Each number is 50 + 15 x the weight over its row's rms, rounded and kept within 0 to 99. Layers, rows and columns count from 0. The size before them is the row's rms in percent of the matrix's.

# layer 2 attention value, 256x256, rms 0.139, rows 231-243, columns 128-255
100:37 40 61 53 28 54 46 52 59 69 40 57 68 55 62 38 16 36 51 44 66 36 81 70 38 26 63 39 17 39 55 53 44 50 55 49 50 52 53 29 42 59 53 66 36 54 56 35 63 54 46 50 37 74 51 54 42 59 70 63 46 48 45 51 72 38 32 58 37 52 53 70 60 76 35 55 63 57 49 34 76 42 72 46 31 58 45 65 54 21 70 42 52 71 23 50 70 30 62 36 60 53 41 60 24 82 54 37 97 46 54 52 44 45 51 45 39 31 55 17 51 16 44 21 73 45 78 64
104:42 67 14 55 25 61 53 72 26 83 41 56 46 67 57 33 72 26 53 39 48 50 64 51 51 78 36 39 13 59 37 36 62 71 61 50 17 24 50 64 36 50 74 40 86 39 23 41 33 46 62 36 32 47 42 51 86 57 61 71 82 75 39 54 40 53 26 55 69 63 48 47 64 77 64 49 43 57 54 34 80 58 62 47 52 50 51 48 59 78 56 35 49 60 27 89 73 72 78 81 39 47 56 30 39 20 55 86 61 47 60 72 69 52 51 27 47 49 18 15 37 37 62 59 52 44 40 51
098:36 53 19 51 62 49 31 42 50 16 40 52 86 57 36 53 48 49 49 56 39 40 56 60 36 56 58 73 19 64 50 66 23 56 47 85 57 53 80 31 59 60 63 17 51 55 55 60 69 52 79 40 27 22 32 43 64 56 65 68 78 40 45 30 46 37 16 15 34 22 48 70 20 70 21 73 53 73 56 60 73 58 48 36 40 36 70 28 78 88 54 52 49 42 43 34 67 52 49 38 45 31 51 56 49 44 34 57 37 41 48 76 70 42 45 40 73 31 71 28 54 73 61 50 55 41 41 43
117:35 45 25 78 29 65 59 39 40 51 54 17 27 48 28 33 36 41 22 62 37 49 40 21 39 51 70 65 64 39 57 55 56 52 52 60 53 35 74 77 36 71 41 38 46 32 47 46 39 50 59 69 38 27 33 52 56 47 36 61 61 56 60 25 29 48 78 81 41 47 42 60 41 52 56 33 66 34 53 52 81 58 20 60 60 50 67 62 68 16 22 59 39 56 43 16 43 57 70 63 34 38 87 32 47 54 14 37 30 41 44 68 58 25 38 58 42 54 43 54 50 57 23 35 64 57 50 21
100:49 57 55 45 37 28 56 64 50 83 37 38 32 39 37 53 49 33 64 41 37 70 46 48 42 44 28 76 55 47 66 79 40 30 62 58 47 47 31 18 30 31 29 46 54 36 60 62 60 52 37 66 41 51 37 46 42 57 61 38 22 62 57 60 49 59 38 64 64 50 43 59 53 14 65 31 49 44 26 51 67 32 28 44 51 85 62 49 35 58 32 48 46 36 73 54 68 23 74 59 64 54 66 65 39 77 56 33 17 42 65 35 70 48 50 40 52 56 46 60 41 32 25 68 55 45 48 41
101:55 47 57 54 66 51 45 78 49 29 50 75 43 52 62 71 36 52 59 55 69 40 73 70 53 56 62 63 22 70 60 58 69 32 66 35 34 61 51 69 35 22 51 67 41 40 35 60 55 64 68 40 64 47 44 53 31 41 71 46 61 55 45 64 59 56 67 70 36 30 30 56 67 32 51 56 47 32 61 37 50 61 72 59 54 73 55 54 49 55 38 34 53 62 57 47 09 28 39 62 64 66 42 46 62 83 40 80 46 46 66 51 26 48 64 13 51 46 55 58 46 80 48 35 46 37 76 80
095:22 66 40 44 43 58 65 64 85 62 37 44 60 38 36 56 46 28 40 76 48 23 58 51 46 27 51 50 48 62 49 62 57 52 58 26 54 59 41 64 48 73 48 14 56 59 37 46 43 29 58 55 74 43 52 57 24 73 46 50 41 37 28 60 36 44 62 32 31 32 56 64 53 66 29 26 44 57 78 77 53 44 48 54 60 44 32 39 65 34 75 41 55 51 28 25 43 65 26 89 51 42 50 59 53 36 56 23 60 63 58 58 52 50 66 40 52 59 59 21 47 27 36 56 66 21 47 26
105:28 75 47 47 48 33 37 43 06 76 72 46 54 65 35 20 43 41 46 36 48 13 52 45 34 51 59 56 60 65 42 40 31 75 44 03 56 58 53 79 71 55 57 35 43 80 39 45 51 61 39 50 28 43 51 55 35 28 66 45 65 43 41 55 37 50 88 52 34 49 52 62 70 42 61 60 59 21 60 73 58 76 43 59 43 48 28 51 61 39 37 67 62 56 49 42 50 74 36 55 42 51 55 56 44 92 45 38 27 49 50 61 14 48 66 55 55 46 61 39 51 40 55 53 51 61 21 64
087:47 67 45 44 50 47 60 34 58 56 58 60 61 29 39 40 56 56 48 34 66 54 42 59 45 56 31 43 29 62 55 46 31 36 44 53 31 38 44 36 56 57 69 52 40 30 71 21 46 37 99 43 68 58 24 77 42 38 29 42 48 65 53 43 57 57 40 31 58 36 62 73 56 89 40 61 58 54 64 23 23 43 57 56 29 46 39 32 54 82 83 41 59 86 45 31 44 47 25 33 44 22 61 47 44 43 42 50 39 32 57 50 74 39 73 84 59 60 45 40 73 61 64 55 30 38 52 68
095:77 63 56 48 44 37 41 60 55 52 63 52 33 66 59 53 42 76 52 63 49 52 51 56 84 25 46 32 28 62 61 22 75 43 76 85 52 57 54 71 37 47 46 62 37 46 59 64 13 56 59 47 32 48 70 63 57 30 26 44 54 43 84 14 36 52 61 57 63 90 32 48 70 34 82 68 34 51 53 52 60 69 57 33 44 18 46 45 38 51 56 42 39 47 27 39 52 31 47 58 55 68 58 64 47 42 48 79 53 58 50 52 44 71 70 58 46 70 43 55 31 45 88 70 14 38 30 71
093:44 44 62 64 37 55 52 20 61 38 84 38 64 33 38 57 47 39 37 75 32 55 44 32 53 68 41 84 56 56 28 43 51 68 37 36 53 43 64 73 41 78 54 30 45 38 61 52 40 35 53 39 52 18 52 63 54 60 41 87 54 47 54 16 31 59 57 47 31 43 50 44 53 49 56 50 41 63 55 93 76 26 38 74 55 27 68 32 65 48 42 55 40 52 24 28 47 53 70 78 43 58 62 40 69 55 39 47 29 56 28 55 39 67 56 54 57 62 58 65 67 39 48 51 38 49 29 42
090:55 46 70 30 70 49 58 65 39 36 36 64 63 39 60 44 48 60 52 27 62 38 57 39 41 36 29 50 84 25 40 42 34 32 34 68 41 66 52 32 58 35 37 79 66 67 66 63 43 56 41 47 58 77 60 49 23 48 76 47 24 18 40 75 66 42 29 49 60 35 56 51 68 44 66 13 64 42 51 42 18 49 54 34 60 59 41 36 47 59 65 10 39 30 77 61 51 54 41 52 53 41 42 45 54 80 53 40 46 34 58 49 61 37 43 54 36 27 62 53 28 63 60 53 52 57 48 65
103:42 77 28 44 34 14 64 42 38 77 45 62 85 47 61 25 47 56 52 42 74 34 46 56 54 54 63 68 53 56 52 53 53 39 51 66 60 42 55 25 38 40 56 65 67 46 73 55 36 49 39 33 44 47 46 46 57 67 32 44 39 61 69 52 51 41 42 31 46 61 56 50 41 45 50 62 79 63 70 54 21 88 40 60 28 48 76 60 48 52 72 44 55 52 57 39 45 29 54 46 47 78 60 62 50 19 69 83 38 26 51 55 42 76 48 56 31 54 60 41 61 49 66 37 34 54 27 39
# layer 2 attention output (transposed), 256x256, rms 0.417, rows 231-243, columns 128-255
091:55 54 43 78 56 25 48 59 53 36 53 50 33 68 44 39 45 40 48 44 32 54 35 63 58 47 68 47 69 54 58 57 49 40 39 55 55 52 45 52 43 26 35 67 59 40 48 79 59 42 45 62 71 80 52 56 42 19 60 65 30 48 61 55 35 40 61 27 19 46 28 30 35 24 50 26 15 46 41 41 72 51 31 70 36 58 41 53 54 71 40 50 45 55 93 47 58 41 44 77 50 46 70 64 38 44 61 62 16 34 47 18 59 28 50 42 50 40 35 48 41 58 37 53 68 36 37 63
094:76 59 61 60 61 42 59 42 58 10 67 50 60 58 26 45 44 22 64 59 44 46 36 66 46 36 43 61 52 64 64 52 42 51 56 52 63 53 47 65 75 43 54 66 06 47 49 46 60 46 29 39 65 57 44 60 47 36 51 48 62 38 62 30 49 60 75 36 54 23 53 57 56 48 52 50 33 69 66 58 35 43 33 46 53 50 42 48 39 13 49 61 74 30 48 50 56 59 46 25 51 52 31 70 92 62 42 30 09 66 26 48 54 50 53 86 54 67 67 58 76 42 60 26 69 35 57 58
083:71 76 26 50 37 53 54 64 54 24 60 43 41 65 29 27 62 40 30 50 49 47 63 30 77 30 70 54 51 54 47 24 51 49 56 28 42 36 22 83 49 52 55 66 75 50 52 43 49 46 24 53 36 64 80 55 36 30 29 52 92 39 52 58 46 55 54 56 28 70 61 56 55 21 61 36 19 41 24 38 37 61 35 47 92 53 38 44 62 41 59 59 39 60 42 64 58 39 57 67 37 71 15 65 65 64 70 53 57 83 42 46 55 45 52 41 25 47 24 42 46 46 59 17 62 59 64 61
105:51 46 38 83 32 54 65 51 66 61 38 24 76 51 11 56 59 30 33 57 27 40 56 40 46 44 40 45 33 65 60 37 52 61 58 38 52 47 57 44 46 55 77 40 68 63 58 58 47 24 09 33 66 47 70 48 66 49 55 62 91 48 51 60 34 48 33 48 61 63 50 60 44 47 55 52 20 55 68 69 99 37 39 58 55 54 54 41 50 59 46 49 69 55 00 55 58 53 32 63 36 61 58 78 60 66 48 53 34 54 57 77 59 60 55 50 42 50 61 47 67 42 48 58 41 42 49 68
083:35 33 47 60 51 67 68 45 22 38 27 19 43 55 42 63 50 30 31 57 27 51 41 73 49 54 42 23 52 38 54 35 57 73 39 35 51 45 57 66 59 69 77 51 48 50 57 46 38 21 51 39 28 57 41 73 39 77 37 70 52 43 52 51 44 57 52 58 48 47 27 70 39 67 35 62 33 59 77 46 99 71 50 87 64 28 50 51 16 55 65 48 46 40 37 44 37 55 50 58 40 52 82 39 16 55 43 37 81 37 53 58 32 36 42 35 45 44 48 52 45 55 00 55 28 61 40 37
096:33 72 45 29 66 50 62 23 54 60 52 70 59 12 77 16 62 49 65 39 30 45 65 59 52 48 57 51 68 63 46 53 21 44 26 42 58 35 45 53 37 50 38 46 60 54 62 46 29 56 36 42 33 40 49 38 42 64 46 50 32 53 57 50 37 50 34 43 61 65 54 61 56 68 33 61 68 61 15 25 43 44 47 28 55 41 74 38 46 44 50 40 44 46 63 34 71 42 54 66 51 23 69 32 58 00 51 26 50 60 52 57 88 50 41 58 67 53 63 59 67 25 42 61 50 63 32 56
085:75 62 31 59 35 39 41 62 50 43 36 49 40 63 34 24 66 59 65 42 54 50 46 24 47 40 44 50 53 35 39 56 34 55 31 55 34 58 83 38 52 15 45 84 98 33 58 42 62 86 66 47 57 58 34 52 47 25 48 45 65 49 64 22 47 52 48 44 59 58 41 35 61 18 47 58 29 17 58 52 99 49 45 73 32 59 45 65 62 60 07 71 58 67 43 47 59 45 68 33 47 53 52 47 51 49 28 58 47 33 65 63 62 42 37 66 48 65 32 85 63 54 34 56 56 73 69 68
098:63 51 37 69 44 80 76 19 68 57 43 47 56 33 55 49 64 36 39 51 51 45 38 66 49 50 28 71 51 57 32 35 62 69 11 73 59 45 75 39 17 39 48 50 73 44 52 42 50 61 44 47 66 45 54 60 76 26 57 61 58 62 53 65 53 57 23 47 57 45 65 44 43 43 42 71 12 34 58 37 55 56 41 33 88 54 69 62 15 61 69 61 38 62 40 62 60 25 48 52 60 36 33 60 55 44 26 68 25 71 60 50 76 51 28 49 59 49 29 61 66 45 57 36 40 64 60 18
072:64 60 50 33 53 58 40 40 43 33 12 44 35 64 65 61 76 29 79 49 48 48 42 61 76 44 49 56 56 31 58 74 45 58 42 68 57 50 42 79 71 53 28 80 81 52 37 60 67 69 19 56 65 52 57 54 58 28 71 58 43 37 71 45 70 42 56 63 31 62 41 40 59 21 54 37 02 46 29 21 40 56 54 25 67 68 45 64 44 52 32 55 43 62 50 67 46 28 77 41 76 59 24 47 43 67 27 32 78 57 47 35 32 59 40 51 36 58 59 71 30 71 25 35 57 28 40 45
084:21 23 59 29 58 69 59 26 45 52 65 71 55 59 55 57 63 41 47 54 69 65 58 18 41 73 50 58 53 63 51 70 30 37 48 36 44 76 42 63 55 52 68 35 40 53 37 72 60 41 53 67 58 10 41 44 61 67 65 47 51 48 48 54 61 28 53 36 77 19 64 34 43 59 37 59 65 56 54 42 00 17 57 43 37 55 37 48 43 36 47 50 63 25 77 46 53 86 57 71 25 40 24 31 57 43 63 50 43 53 49 26 53 52 72 40 73 32 43 35 62 52 53 31 45 50 68 54
087:60 61 19 43 50 64 48 68 54 74 32 42 62 56 17 21 69 37 29 51 54 42 56 29 31 25 49 47 47 52 53 44 50 62 58 44 31 52 57 53 53 35 67 43 60 46 40 46 41 48 65 41 49 33 52 40 70 73 28 38 99 40 67 42 41 45 47 63 76 40 65 64 55 41 39 91 47 55 70 51 40 53 41 42 64 48 41 64 37 54 66 62 54 43 22 61 67 66 32 43 05 56 25 36 49 45 28 58 20 58 70 77 64 28 42 58 59 52 37 45 51 60 78 43 34 80 63 44
081:22 37 65 20 68 58 52 44 50 65 44 66 53 61 80 53 52 78 70 73 49 52 40 75 65 45 72 38 40 53 45 63 65 77 56 35 42 49 50 46 58 69 32 32 43 51 26 53 47 48 88 55 58 52 38 71 58 49 45 51 23 48 51 57 62 38 44 72 50 76 36 56 51 63 48 65 40 54 35 44 35 54 69 42 27 72 57 58 53 55 47 91 27 54 67 48 48 39 49 49 64 45 62 51 49 30 63 59 79 50 74 23 43 79 55 32 48 40 57 69 57 62 40 67 21 62 51 01
089:51 57 46 50 76 76 30 67 45 46 47 40 32 27 60 68 58 69 44 53 38 46 58 71 62 36 42 38 13 42 60 58 39 56 50 58 23 65 31 67 63 76 29 47 46 54 44 55 63 86 47 39 61 47 50 65 60 59 43 43 32 66 53 61 63 69 23 65 32 55 50 42 47 62 46 27 27 44 28 19 33 53 63 16 50 63 23 39 52 37 66 50 42 43 57 64 68 53 48 53 76 51 08 50 29 83 63 51 69 90 61 10 60 40 65 46 35 39 64 74 26 39 42 26 60 21 51 65